Part of a small language model's weights.
Size: 13 layers, width 192, MLP 768 GELU, vocabulary 4434, 8.46M parameters.
Training: a variant of SOAP for these matrices, 148M tokens.
Each number is 128 + 32 x the weight over its row's rms, rounded and kept within 0 to 255. Layers, rows and columns count from 0. Numbers have three digits each. The size before them is the row's rms in percent of the matrix's.

# layer 3 attention value, 288x192, rms 0.225, rows 217-223, columns 0-191
098:198120123077157157166119149166109113159086089159053069135151068071134124098104107056066068204151077093151058125084091105096131132176158153106155151107181118130143091079124100157117176129140049095150128137165111173116161153116170128102086154134113141125186117120156133102125141133155115086174090052111120121161118142145129128097135092190131145106146126182175142126093125176132179109137112129083119083101140163145145143156196127126150107142136163145123161128138104135159104086039165172149124137090132107118093081107105114118088111144123093152142132139171115140123105181075149145
094:103088117096139132150112152121159104154097052092085134135102125099108152181092116147123095103093182129162122071103140150165175125133119085104144138128135195107090130117109125174131062071161175147092132089171105113136129151202134106107088147158143151087147145125115141120165168154112104132092091093203131109122156124162172158134073145175119016141139111172139096097127085138155168138157145139129109098096160097121168225201160118132195169121114131097107131162090104118075117104170141092104145133131186081134151199134130153158145087139129076071153115059115114135138130141141130132
093:165115143134133120129120118073125114103156129118158132112079169111058158116134107135138121088148190098077141112173092100131156150088164132081105112104149084144117126146139120166181119147150117186093168141171139095142157078129143133088067128170153131112126121164091104126116127102131169182132158102145116099146139105134068181107194116120148133140062088061159121099115115089113080179126058126143154162164152141201153127099128158126153179168209140155158124176164140169032124133114074154152124099182110112163085107138117105133069112140121075074193127113081105135142060124072135113
099:129071110132125133136139174170156142124118127195107166128233109098096171163124067168064092103130168110173141144138151164099111198107145112153117159107123110092139075144136141151117095101144188192115123069113137123151076171130086119071172089147112152128174140133141117105091108120110123116138154119082117125092126122168112113155091129124162129141150167133132119137119123098104161105123148164140126159138134126081156143121067151135187113078159151104074137127142119190130078079104120139111135134166206162143098160173175184199081140180141131160181074138091133131178065204170113104
088:093120113111125146079142112140137083084127117093116113163124108155119157147142142110110124097108162147119193234175181115206054085202083110075143132063140107143169142128134134136097121171131116123120225134106101134145156169152150099117134100072142108172141144100102155148134128115100124161146063110127107185128090133096104118160123107105137092171130219152167168073122083118101128166100113129166088165137140123100103129141088113166114133122093149102160082109076098064093163157123155117153116168081102156144160100127146111137173109097133156131104182158112076140070140124146075188
093:108157112193118122193140115071075180186130127150181120110109166102124090116095040155136139133107116089126138112125170159120144115156141147144123114052128139067072141097112178152117039114137163189084106124116101106124115128134118152081153128165100068148134124153161146081182162107081170160141137151078179124166118145118069113140178085151141141134073113137090127108113120131152149050132113118170065111119120108109073106120158118131133173141160177095131064122113066078147107105117125159110103107119203085187137185104120132141140110150086116111119119096090177094181133145156116113
089:103093103148115113133123105141137131128116142166113082126115138058164162087093129136143098157128110149137114121145152124040079144109122098137123079138130188203174167091110115017166165115092173064123157124121082077110096143139173128165170110145158151093101125097171118156094126170150066156139111143182152123108128135138180127075176193148076150137171149071119141198145124073175132162077145118114175117129118122114115104138133130142126125100084126066144113147137132131163092191169115057085124175159083123191141101138129079110157128120141106118081099122118113161118152105128188175
# layer 3 attention output (transposed), 288x192, rms 0.207, rows 217-223, columns 0-191
105:149120166149150111073116162136140157144115133209074065170139121108146119083111133192151159093154094125146127161113114115152184120132157096059176104102161089093121139180111108111143107121114101117134126130112074145133109111114135079112084159132056192194118151109098122148116169053098109119112105161118109119180147106092138149143155080123177097174084133114109119206149170145119124113126124159117125107116139083135060187112086137161138163121100153074092146103120129153147042069118104108142134127160094121185169173057129153134151048097132124142115163183157122094132171139156086171
094:165131064091096127111137126167118145139125114181167126102105181107110128121148142184107113113186134147120130173114192150113180101123160163171091098107116086150109118079120149124132151104159126118149140143128099105104096055084116141138150171113091107138153156202152123113108131116066104146101217059138139193088133070111117130170096135101130184107179106077146163101160105101113097115111117130110147072149102120142121154121174179178127131118114124193080165122107212114189135100155090058139092151119152147164164142134118126167205110112148064110090141153103078165168129179152147101
102:099099123134124191128149163116095163203222052133097169194141107116120095137125128113110087127187134109100146141147116131119117160126133174134091157106121147101144144116155163154122089090111155111126169112127184086120156120169146073077070095087137114107166120144064088067124109140154116114107168104123177120190121107155151162138121138120091185159163165170105113176181176115155189103092126162084143112110090155125115077142119130133101131149113176146126111131137105130172061126119090118074097144136139099106114132135138093135167092179136069138115158098210178192164064147075130152
103:143142100101114160131112164112118134136100108111136111106142147090054093111105090061135118120082123129134086151134204135156146147144143096159120183131162122106184165148120157108202110147148065079151146152145133140110143075130129116118114107152158092079128130117102135133132113108087026148081118164198130113090146131178147157134153110072054119089172093148144144132113168085103136153114132095079155149062120154164164133097137071112081181107213124220134126180148113167163132094103090088103075088134138094105114179107095126123128117114140110096108159139106040115095158117137121093
094:145086126177163133175086117129099114171130159124156135100199096093118148146172121159134110145124187133133157138127124193164157137148169077098130118135110137116220143028071150094186133094172172139074169122180098127173171177159096153125156141141169120133179141147142135189087099159159113087174162147114102078089139190099090119151162115138142125120131139111120140125103123117119136104211134114161090145197128147088163118125145137175119080131108177116161116107183122117068109167116106095158122166142168109163202108153163097166118101116113166151138072114118189115167145098110119132
101:132116086132114119079145140113186153092133091133081144088104121098137104135127078044158170109120095127130169139125087090132121137166140174144116065139073140140133066061092131177180179131165137095141106164090139126117117135125095149129104123128172158192171120110131168125128130129089162146149079118156157126114166113180138142111059122194090170159120114131118148126098156176153139113129171095133142175131044194158182112130091129167164151153143185167181094184120114107170191118158168151129137198152137131138117156104121113106180137103054157102092130174102126087145136080100151074
097:091130168163108092171079073112124090116137140152163163197115164158145157161092103184102168134186142072133113081130118084068112143112131097157084139114153073098144115094120158117145064136037151157139154109120158189122094117110163127160126092117132118126140115106162124077144090158092127120091117098119119114138134192071192124155149134101142141087131147109105153073089102070096082181164135148130119126111088083168093064124118113145159122108069102107133126094078123154140103098152164135152165042055116165129107125109138128178186093124119141126087128098122147186146130112211124150
# layer 3 attention query, 288x192, rms 0.246, rows 224-253, columns 0-191
091:074160193125146132093077136148103095127095123105141136150121182147124142104108154118166147144166203122052107127108109105078155125109130138137082106080154120078127173208088097165160092060158085097149150173130144144076123109165160150132095153128112134098104132157096119137113148125100137136117145074124168167187185168153126099127152138181154130174174111150149108090081167145118122125121089131151097153102121103169162102098111145121153152144099166158114046160209113129046152135095114148093201122167124161105119123120190134121140197208094104151126107087095144119148084096157121105
087:131101073123090110180112073106108082114065160118129179122092146113098113125091159101083111107115135083155134154154162085136067156155146119070146193058125112165132171194154080108148129112099109065162113095155091131121188172098081097165146101137136188158088161136152112132140091126161092176152136142048155133104160087107164134116127125126140060078135179144125099094180136162172124125161145152099111079119114140170120146185146137116160087130078113131093102131181121124103142134146143144106151091131158144126188174159108113186054137136128104121190117108127134135126143094074062080
090:093144087064128121156096100139143083124090111104154185170154185095113095122137149112115150147144137108131137142062044116095108095122101147115138135100206077123117198133108080159188182116136057081156152103098111142161154116128129132167080159106139127175056151143137097114089140101094123139178113088165199117169166166125124121190120163135150113118139114133074144120183098177194117147088088185101141151113160120136136145173065128137138106104117116136096104105175102161091115132144147230125179092144131129122119117109092112204160137147094072128098115142072138107133136135118118123
092:176145142090164109075125166144131173171091125135116100097086120177144159085136140079126156202095045115154150149160120098140116125127164158093170129171104172145118121081160193110175143128153169189102052137163141134104101163168086090109170086144124144119136157110121123143107145126128168045145151184108083101086134082118157116119173068111108116117111152083173060125138116131108179140176123069121167115129121149168190134137172112132099127147142124150122161150032097112142144155112075090123108154110126152165143160130103119152099165058146173128149153128206134148173145157111108144
091:119151124072071134157117140121130111084095057110148125156104109069143129080139114085130090178162140143161149152113112124165156140157086098100109089104144136108148177096103110130156137138157196119153081100095119134143164124128117083196109094080192119117081058129084114148131167155093155179146130069127169116115133124161153130188096143102036149110159180187152142129164113085130140124074156172149095131135125109152157145098153131159114164178049154149133133102145114139112065087143091102081128186150115085134131096150081093147132190133142096106170113052088196130155123136098143091
115:108151141090182180149119149121142132143150147130177097053121104119165188112133073128152128199116115156151095122147126115141122116106118155081212108156055145113116094063171172102130098151157164189096080144136128131104114185135121107156138112133124162130151160154134149107155164146141165117143100130113111173098139149125121089090130146092109099119133135098160135148068065132110150123170136058171098069160123162127113150135191103132080077123141105124127168162038150122139161189122120143119070178113106096127077172161123143147128132026154210155120139106202161117116118130169117141
090:151076180117093098170095112167150148200054126151137136179099088127092077096114099153108120107104143142102125142182113191131164118187139186158090168156119121119143116061075128146149104163095193113106103136158119146108089124137090061187124141197101118111107122135215110152145089113123163149146135126140197128122156130145167116141151133152122100147144138126115159148073147168117114134149106106145151140094155198101123104139171128151127117149129134140192112118097108074127119109142109148147124190134195111073116102101136180110152118200198112121110121188086189077086142083142101168
094:137131160073062197118177094093144130123125165131145133122076142106099126142102119094155151125101177079176162123143088078166132128085187136116165133097143070158095081116095185094103090111108067115165064085085116116091160157147092127117170184110132118196158150134095067198132179161086169083099162126123177150173122128101071161134131137119132187192123158129136120160161155121153116116100192138123124173139168145125155155129139093115111092168082138091136130173161096142107097119148154157168151096102132115155079116159119150152178194136120101102109126133115114112191185134082139169
099:092094052165117146124122059153112127143183141148158134135114130123130082174144157197120100102161039125203116126093156139090089148142180087105164099112155137111097081137120135112149135149084189173149125136111152148156106148051097077154098098126151140157067153144089104142132102148134134112152139152142155129204123154122100119079163144124185148077179125109114136140182057148126095149129105065132129135127089126050146086094093164150125154148094145136116064117161091088184120121139124165137125087111116107170120121116172124099158098146150187102083099133133202128072110143135066146
092:121118116150157135188171171154095154144110171122123122123153135130103174152105165146155068153147097116150106127208128129139154088155151144132095245183143092135154085169094119108088111102112140135170129152073151143101084074173108124104087111125110144094145103160106120086115119100149144140113119190137063140162139073119102114140107092172133143106134075142133123137116131139138156143069105165133068194147159089152226091184048128127163138124129152152146166115200076058125174112153159157120158148126102130054113140108130154121149151125146129148156122088152141127117156169061181132
095:130076101133067161170155142165150120151125124114193150163135147128191179102126146125121160108157077107168175158032117185129166201077119157207111084150162125121128161149153133107070147075138118115097144114094124080111117118107107133151131127132125096157070188101108069110099128112102157092158186135112180148093103105117114099138064144137097143124168148150118107128128125150154173150142132158113174112121134103112184159120141147138119141100140137118144134157212149105118150157118113105111095130067124086098140083121052102121162115062172141112209159096125131115139044094096181108
099:148113108135102144143116090118136113157192171090094136151122028134142141096100131158070098120159123047110125086166159122108079141105129168192122132143100146048079149159141086087113062126148131125180083117235118114113137079125082142094118105105084183120132153120138115120161109157165162147123131151090115073113129104132063175143118164137090172161170159150141150087109190087086128197132107124109110077156124095154119102105167135100132117118105062155099097147109078102105102166133145118115121090161146126083115076128104110182148111094118087127054134104138138152115122087113183130
102:111132104108135136110095167151110090160122106167171091060141092150098164113078125139120065208169113156134121116159192128104083084185116099110080086139103152126144115077170083087096143135145120164109130086148110121155148142150097164111144140097114126106117163134168106149200134099099174120093094149152157127149147072135171169144114112139150104119149116096128154172102160144138107147140136162189099125120114065139097106118123107141090140097115105071120129098142113162205089055093146198103105175162114133140147121145116093163174120146074130066085175130093084055160167201095198129
087:176124138053199150107109153073132138114164130122209063127104095127122119144135107140127127114085161139136154163134099123181165121118107130126098100125184117155176149114108084177100157122140113100045173091162128114160142129095130207083127118124119155132163117113141107217158149165120145104162076141057043122116111170193093113106159177139117197192132111163066144091105154103136095147153107136129138081122069126037102157109137086140129120112151193138079132120142140095121121159094122114140160165136111139122163150124140125175146110144156151146100152085097089161122131110185160111
084:102137129094151171079154090116117128165094138105156069156120099101116077152133077145114143180106088156071155120110175127181142137097106145105115154116082143169213116066161073144131131164098154163089117112122103144114084072103140128104210153165100068144094059151141184085172144095158073112172178114135149127123135129093190164075160172125109132135170133119097171097118148117118124108202178089123116121112100150108131109093090139159118073093098090189137156093118160079126147153100176164134140138151079140111163124174103203121125176154116137161126125155146177097076111121125116118
104:145121169146157149107115091086096056099177068114104126136191111141089167165098128148175110128129142161175164138090099151122180174095111124133175108192091134118137077139121105084187128055062132120126167119033089077166096125116103150104055112155152106116129134129141055125076178096075144097108102162118176071164144136106108087138113122069137090070148138107118161149067194141111134116128137162080186100097123151088143177097139171140168092140119129122099135108160129155120145105130092147188128118158165115122114108101167160147120139130091137177103171144114159169131172127120117135
102:096162081166140120119162113105116101080187132130119099158145142115097122149114150053144081142165099153166114129095097098111132116154102116134166103125231155136151175172111129052178173067069121138125115136125155121129183081095170135131112141149111116148097195079189109112108188116126144051141113153163149082173135119051138169107151158174141127136164074098151106162129100132119117075053096118134133152139104076187088083128140153153078154115111141142143078117127102133091101065176184149120126104150116106188114119105106179137141122167106136153143072106174135133132150144179139144
096:143075128118160136158090115115130118121160108109156141112153097114111148093146147101111136143105149167162159107114108092130130140164131098133136112114097141152198106156164120118120119109136124128135126122159094098119088118117117104161073132177122075198146099137169125164126200076111158158108133067163174138118129167100090053130084177135082168123094151104105174110128105108101117129139148102162148170209080048131070184171087094160106089087038141136085088175179083193175126133155149166184139107159159104117149160138119134076179176105190128096135118154160095137136151119131050146
099:113090138174124153111138169164161113082155080144135122157117126132131102133159168192148139170110167146103147132110142207088131124115149166145141156173143186145157124113102152176106116156132110099086154181104079109143112137102153176091106119172121098150065093126138171149082098087099027155153190068133145166134146169155172145071147103097127165103152088061124075179147122144109118148132107109185112145073141151150108146099141176140068127121210111192088155095131079133107094127145132115066111139082140137138126078125098078131151153208094142102092103130151115166069138146122116122
103:116062075117171167127109052130137126140154056097137130153149122125133156115138173145106158129164081097162127120113108128105115115114132056102110123114149146097103129179091096133175116135117212150198152101133126133079144176107131097087070106055105182164095095119150172153160175136182111123124169110125104080163121137117149125143158141146127130138100130121132141094046141073137087185103096155128137128139107120164182122176115105085137141139125104097089114057118152121117137133187143157123164139106078100128102072055205076116114120169069102126096134113176137167151126125064092186
100:133123069112075111072118159149068121118074120142113118083069105162091148113114116135142115167151148138121131168120138100115148190129120136160109210061110085124058030162137117162110097112136152158071160173112135141164101057184144164075137066160129158135140125139148175111161152139088136111097127071117096132143157126162187154125130090123136125219152103132174081127124144141111106117156102088138134149142167074148105148061165104127127172155174101124124131138053170099130087126127150125150139109088143111185081133136103153115086097184139160123144165186125101123078126148170100149
097:137141135156132143151158075137069158176093094173122123116126126173091099140120193149120083218120119125144170074117090111117126075157128120105141102183119144167174184108166107172118118130135127116138140063146169105164144145119117115103142124089085097098122139140126084109111131095134160088137137127130117046058130093077092163113185073125114143115112134148103119109184084087125119176135165098144110161150117117103091124170128136214187093149153162141184123127189105069170085147121163096113144061053099126178083179123156089115098169108131115164130133137094120121207146120138155161
092:107133151085095142151076093205115130114141110110174162072158143168117136142130075146113140140164072167167162122084109153087092105150114136099138113079141165159143159187069104185073148094170126174095174055117186060134130108166119156123112093127164108135105174133142118079179116154116107156058152118137148129139097147108112093106207103182163112139083183161126117090099136089136149097132135174046152178087090140148148113110144131096089162109068114167106122081142125150105106112120145096122146098169131150108156134150099144107131085171187195134136112123132089117172075136112096161
096:075108099185075114106141105154110182108160125068143081092112160153133156158147153046150140132089081138153110066115157129123131076172048120147161115141127125130163126167150093145137164156087112110186125070120120194086122094102165194121068119151136142118182147080095117117084120133095134123177171115151170132138124087149176104111104108117168151113198127179105156140135125088131061156126136102140144145147139131093086167148191131085105147173136097139074179065116078113112102120109092162161125099154183157081179082128097143098131117137117147121147092154176111157105203123121158127
086:128147150183125172150070100112162161151076080099106114142095118109159123171148064077139185124128115153112080072142108094125143137174106121104132113143105196172166162150172126151133124139137130042118154194159109096118082091071057126051106110169111132111118133160119134112142131129102076192137137113132158108130114112169186167139085156143138145172098140130079069128090105125112125137119094130083139120132109141063110106163138097149144136144144149102119148109163119135135032164167089109164174133080165062169185127156185128122138105112182110116144084107139084180132152178152150086
102:161140163132062119132107176136121166139153052103102129115152063126142234136141098146167084125121101067137126106128200135123158113160073142123107112096110171117171158169112064108073094162141143114169163149103111157124148086162133118128090106113081114087208143147184119113121128154143126141159068097130109162175149115134161109186115145123107123157146075185089161108093135103137126088141158088166087106157132142123148130165160125161152112134140114150097140163129115090125066178124097162122193158152118184055106166131100096109162117100141107125158036109115188136112081094102105097
088:156069095174126184134112168153143185087090144146151114110169139144082160110106091162135064070077083174101128103088132120121112162139154134127114139149057124173144095101140176160086161139163181153120071134131159100133147109109127129070146145147145112125158145144152143168141128079110136097112143134112103092155117151141186100147108120078133129191169091130089077135156143100136134189090109159139125099176136092193145132080143069106140091053115080134167143154093138101164143071147153123104098153142077094103169162162156148121163145145122129134178059125125093045148150093106043088
097:148134115125199131139138102102112100088112137146135116077106119099125140122179169140129076123136137136135152150135165094169142130158180129161183129119181162141172140074135097157174146147160103093115082105101113070164057123154156176131131101153112110061136142132156131182137124155131101120110115112039126138121080122109121139200058099077111157111121147159150192176084134123075163156134143171148128116150187077097199175100143145136156079132127111063147099171115082180181169195132123096154124131183121113108148079163091049116111136123139168117204138111121126114083123138152099106
094:118093157113135140112119166101079146133115117129145130094085116123122128066133144151133167099089073069096211105153112112098088070162122158160174099096110127120092119059147164101116170120201113138111137056137100141123151099182114104152111161171101145148081174098098121116155177118117092147092158148112095105143140129123192133114089138166049138152194090104117115115119141167091090078129152117108103141207125145130128132145132167118150082162077184103192172122133134130123126156085090181107126184131136185077136128119134099084172163113148160079161109147076204151152145135176155097
103:163142156168110101115148161066085130200136093115101112123127132112103132038043158091161052106121144135112118112137128122163135181157127160104070131164202053146142170092127132088142160166162111181141146156153148121123076103146171201206141137163144200155126159155147126088169108161120115138106139121094120094119154141126133152095072066128122131176097144120162134134088172137136120116116074117155129180128156159190155152118082125151142064129172112088089155131129174117126160146157118126128044163134100100132135148121097082146133117149131164065131151140103159075162127123169153156
# layer 3 attention key, 288x192, rms 0.249, rows 224-252, columns 0-191
073:146150105124123099135124157117163096096116180125151137167168125117139162172116113170131085169122078189108123133113158123152139157130149139176085098083117133176135122095163105162129125143140137123089124103097097088093121166090137156162119058175188155153131071128122112072173185178037089106129125091119141139096025140137109172120154172104124195114164101147108150088136139100043195114108137105133138145135101080151157090061089112124080156170153164103116138110085155124128114107182151046118125183098126073175111171100112111092107130085100137165126186112130116147106130157156123111
082:111145180148095129191112128092172160154129134089106095171100149150141190097181034114138098144153116131170132124138141131139085189124091095105132129188108147107171207132157126120163204112085095145144155119148181186198124188153120159091104137116122068114094138198090127157135117121182078157140123139103118151141086107124161155140124138118103144148077118140118109119152182136111109109183091150144164120146094070126130100167143109173124105122132159109067130159124133130103124111074104154131113140130184103112081068110176091128098137111128122071142162114081197163226085140121132118
084:112113099138159092203135114121084162143186222129109077157133193052085093123131101086124136135082095100132134145120130132159104112142138104114107170123124150098104191081185165119176172105146079079139155084140098141121164140100091172088101175074111184131133131092118156143137118115111067143124164144166114139129169099135151089159137084137143151129112168147071132117183114137119136068078172107139136069104108115134130083109177155157081124148177154133080135152126134123176192113111177093118110070146103123125206126154123140164130101107072139088125153191161132147132110076187127098
090:115124110151130196041097087112146164117109120069105118118125103154155077082151107114141133139151196155136111063144122145153164131117109130173184097095113121165156098149032109182120164153159136172107117142131154126110093157151187078133167086174112151098129068107165156127149161125156114095110143089132186138134129130090099106141111147101131067087164129104129171085061101184121138197125110096097179220154062128120127163150152129102157090134096061114156150139147112143089121136171084148142148169094131160127082160074081162141179132126101140124146084093138116091161157122105132131
112:144158111116106233196063143159111129161104126088119129157082118129117122148123148074118126166138171136114108110170096157159138119082158092107189178151109125114176149210084154157099126144126097192109110062166151131105135140119182049089119147046090135142161170148090127136158123084130103122102121141151184153159153131104165061136146139085139135096143093113179134135092095170092137148157139134194178118064114162122091136163132114126096032066097151174132149114145100106135112151095113193110142155104126151122130156114109139100188091153109110125109146106123109131168151133120099166
093:066138089097107157135086118128097155126127199118112117117129145163133128149123167055159099179066175085068156043118147067144137112115087146175132098128113131092123124252087148186094148158137096138152145101115100136071163120083129148045134105121116131151128125118180122127140165140147123125145147134102100144112135078171115117140157101116155130116133128169117103094104134202129171164115153188165160100118152067116178114147161169083115116127072074127096112115185070102149129115118092081097092168117124145141166123133161175106175111095105068086103111115115095078130111107137123164
101:142117147156088063082144127154095121091183162107167124217143144119109171124101102119149143147115145171084088162152130100127158147143140199175079065071159138081141136190187128129188157120128144142125105187130121107076120159115119095101152094138163133110157086104110111157114164131083167152139118135104115184152085112138146161096041110079177136192144111073147138167138082113107076177060087080110154114150144139110096101095156127140139111152175077121132062140117165163122111158065121173188136135081142149155118105151163102123161110147154133158149140133111113156116126196168100136
102:143090132130154164157071088127088196074135137146155123127137080115083122173137162103120092174136128130134134109123109140155136166111115155114120126103083108179163093106111141084141120075103098154077091091112106111154111182174154186054112099085146092147143185159134126111133101131150159110166136149132112116167077133123072129091124101115104123092131025194124122122112098126126175129173162150104208136157140203120178139164150062131068134147092165098154154095170142082117132129161172104097136099105111166090143116053163189169107113136155125191110131152132076081138103104157169124
099:116119108112110103085135146153138077167159140061087104094151171082156114094131122101129098106127099117127085069169149116165145152104076139089115187202076086101111151183125159148127138135129146119064203177150142158134118159117085142146079142094146102175144145131137156163137125101132138131145126171129161151151127123207067091116087148165100119146096152129124197151109088115074114102119104046120134168133148151084183097110161113090119112111138123120175107110094104122175125176143127144101075109184111134149122115165108142115185049075124154103203085118116084158094155112119073187
096:125121129201114115082124170174164151114125172167168129161083137126140189105085089150220122128091132106141154203118170104101118117129123160082129101154125096106123143187158147104122155105111124093067102100133141119128111156122131063106058186184051115142124133139072156100119128129154098131148180117147098144108073129125144177144064094195140108166139107110090137166153121115107154101161093143165139146130140079149112185097089063126090168105146182150144105126097101120146135127118073123124135053097079129126147108143110114231106108101200130134147100132113151130124131097119173180
095:109124103144157105166149137052087124125171132137145105098062113120116148145134100165119129150112112108113144105131125098098089152125174200133118177132154081127155127173101132136083171167094128068128145143159156113152187125088123136097130099136115111069162140116119255146178134075056106164098130111113211102138062179069087118177082064136116107113112108137078167162123137164110105164153132130109137083176169151100118100170106162131173130139069144114136100153166135093133145131150125170124126118117188110111143102109164089123115093153169111074117143147125130072168130143061098113
101:169133133144104080141127114086149128131157161136194169146093158110154102074116115199104112133085104171098134099187178162164114161128154071126116130114122133108080086109161135092115106203109129110161088052159137112096136167113097116110136138059137140111084100160090090087110067107100113099160169148094150096179156052145117166130087160091106079087145133140100125150110205124175090159099055154115153152123156172109150194126133160205139156148124132113150138129170091140211182137117127123118172177139085122150126099133102101160134152097106115173127165093142106117152144132074159144
103:109204092129098150148131086173182093113188076143099093125137065186127143142124140107142105143154169147145062105188192118181138138140129138094158161122178135080094128110142102132135147089140124147135139096114101083152126135109116151085168148079130157164108129115158125073126102146110107137171187151121155147128159173145120169068130101136118120124200140114149128076158136135146168113117180109116102039062096130134127165105098154105107190058102134169122104101143092044103152140136139155155092073164130115174123069138174113135123121108087179160135079116155157146175172103088150189
093:146096152124141186122150130071109133191176120115129113150053162126146155158161155117071128116146157136110143154184142067110116125075139167137131079113159149121117140133137103069172055088161115058181115115151135185105156084123142064145143135094166116139079099190142162091164083116148106109123104164087179176164123082104098090087190106166101152143129156137085075147054102130078136109126167126109095118096070161136125123168133152166119095164102150071098106143085115091131108103085202149148122126083119125114090175176159142087136151152114090161106163074120121109127157159139131101
091:158122107096132082120114130138153120132161083164163125141114144081118150104126084109126156131157118097082111102164124146086163169164079134137132140074129207142127114112163116147200169128145147118124166108119082119128116097103133159172088119156134111102035183107148156110119139168135127111084093158134190166130104036130112121091185048085108146131170135095189056108143085073111098167083143100165160155151102049155161139062129152112178084107125124197121084140116132162129122145085094151051128124167165149167084155140126112106166118111161136120103126151106145149148084068137131125
110:121156146083143136108116101126107137122172110161121142065106175145110140159073109172192143124117069154109111161125094055182164135149125074127123089192131110067161131081171174123111057116187130109178128174110139045104173130083133150083129172142076065163171172103149122132111155132120152124115154084135137066067118183144106162059122082085078143140120087148088136134090168098103126108093138150145114123107098098133124146105184136144135077086090137174163093156076112116134107104145123183128133113111129157113122109182156119108148195130128087124166120135100138051097105149131151136
107:120118178095179083109139131124139137152103092103086125123131108060208149112165134159104105124109142146158094156161127158172066167119135124090138124121100163136089153183113135082073154082158114164136147157085125125158169136117169178098084193130098168149168126117151113102135123106118134129137192101186162119133146138100185148123126095159105141141124151100185157076091114154125133085135110153104166145081138120151148116067123121168067124081086135095109135169145140158140124109222177077107079114187109129132108126031152109124090153147122201146168179153173166129136161086080114077
099:156086093093161102120107051108153087114149139124133075128081134073101090208120093131170178104146136141122165073098099166124109118129157101130175138075172107191149192112106155120211097132139097141099122148137171117121190123142108143091086175104146137130104082165138102108070167106129132177105185100143157115131068126154148095059174201148112117135155122148159111120096114174148138114137124146128176100125097148132127145150208067109126118085118120146127113112171156100094126110086112191156164091131157101111108163090150113154139129126090161086133174158126164158077155196089152177
105:053109139114092129100148133108162089161146115089124069155134126155159128164081085073132170090088107142073125164091140128138102187189155084173124113154125207192130140126136056161137166104136110164099142187159144133134107140052168145172149127112175091138198153114120115176159115097085154138062128129129156120107129069061109098154125111125163161123139097109197041149076133132109135132090103102128107128130152128111061144093139104170131116148078169195105125188124134133096091183121126161160119087175140111146155117192131152151155128118123139148124106167165138144114143137087102104
108:181105106161108126168077146121172164164165141090012131095073131090154091128193092163136116049121127141122112147166153123203111134115100107148171134135089137096096115167126121109127082117200080126163159173115154127094098161108130106118124166099111059084157101124100135173096117149151077093150136148140174150106118066101086118088123155121101136105084151139118157091158142126197130141135116115132131097116122126142157156114106055147109148193073124102137179164138095116110139090113098092120101160091063136160142095155110115202110164091083118091127157177179136104154107071150123154
102:151116142159118121049169094102154148125090120146097162141131134146180158130064154178083142121092194167107086084108145083116130098111113152160081113101054154082104087173090135226070118120096100102156143120109145090118107151149182167111183101172150111111182112154178137095137123136111141135133109184135119083160095133146109114154162134122220139181139091103146130127117162119121152083105120109156098169105189068144114125120131111098149184130135150115164107156117134144064067138138102126099169139129115141114100115119113130104201149116101165149225151081184115148137160101136135084
105:190153169112104124125133134148153077186091102147120098153068099124121110101102088135102139093145151136121124210133096155146139146152121101077132077194192140186151109113097142067155132121168122085134144107150119128118175135150134095106084089097142126125119145092088134172150056146124138171139183060170053122141127087125109126160114152110054133153090125078175148145143079110079166152149130116137134124140096208171126141113052143072180132120145114143139103151154128115199090104132138188125138123212103113133122117084129152131141139162153184116084160199112141109130123188125118166
100:136198140182139153075137150088122065071168164107064119181158140124159165161134115140111156091154096108101015118103123128138108100053125081109143133160142105111129176194118144183147092098127136070088109142157126188178127154088180145126099131079161154139106137169107086111165131113144133139122160087160156153108109139134117172067179149054134119153083083122156104112108153115137099133115124145126114163152179128174154114118094131123129120182117145163142139150176091106117165097137097079145108161070111087147179159099154097141083121181080099100180109109170089148185137153114138121
103:100112098060124132100136101137116176089164162154099116062109126156141167172096130161157153122170121064146163133180112103116153085179120109091141132142139145081092136054102128110134151133155164142090067138073109117126118117132147128121171165169094118131160064117037143099180095061118108125104147077133143138124126096097100044147111103160135178136196169143172130139152143155114101136131162209119149163093163160153187047063141132078164146103100126120127100126141144158139085131138116109107164118111076135135146131177080090146083101106076137116106114181179122147100128138126184126
094:104117125183178149133106107115065114146160144165123121171134044131128095162159180083104099130152118155133179127112105164113148157138114115089099016149155152120152114147078106139126113103187133042081167179124142159119128143102218136199153103198051121108162099163094090138115105116144104116068115142111124096160156079105099086164149160147154142126122124128113159153112136119118129205146176201140150146141138144129095142175165142137155124115165155124176086133096127118113114136082129156142157119105118127128125141113158072126132138142073115067149135185142114091042154099155107103
108:182141111150140081107098164120129146083126106158109152145073181128110147162179113101140169156209119114131171125079125152116116082093090130092125163154126152070115110163165122067112146123120130089115103106086085118065115100133110058142133125134081086122174122117073112096109120073135089111141114170093111118113100102059192134172136124167185215136101113138118139094096148116177115118109115171107192125113148111174089111158123139156146144053101133151125131150170205124181099172134084102113148112133108130135127124208120116086092169117065122136158159096164132106095150152072103192
099:146116119139127070080114156144133075119099168093156133180144139094146156133136169128163139134160152121188057116105173172037156117166132155168194131130154116123179140151136118083113180087135072173176132152165173095135109101136116147115115155088132094129154144175115111149090161097088093102082079102117113173150105147125117114138167177202143113127203056150103147058103130177117147149127113099117121172156142071142190115094106153137094139107099077121146139159097066115096149132169131158150158093134102067205070063109159121169146111143146100162146120154106120134126114087117114140
102:156120137082123109098056136113097109178148146148150148099150147139069104119086162146185151065146103133136154113139081117075060102146107125153173077098086124085127158047162121105083121140141135154108070117116158150118216127137116148144124102071171136182160174163154175173092109142106189132121151151137114114149166166172133088101143164171153109188199096132099134151099188137108127200167095158119109113044076109118099138143067142147162185114116123123105152142140131086104148163133103094160122184147142067103099123147131131137148108138119068125129100087092184123145158121108152118
098:101161103107085096069066147138123118115130186140102133119101144145120125155138103118157096110163129120086132098127142079156109117123146076073115089116135138188217187140146185076157181144131115131152109095164055157167148122119150167138122106138115120130116138116142142140122113152100116149157120126097084118192158132069127149109149101124106075120193120125104162127177151146146152168144138085111222139105109102155124069213172155094183103086126114110113091100122162185073117104130161074086176150095173107139101105187087079118081102118168145161124161131131196117143128156139107205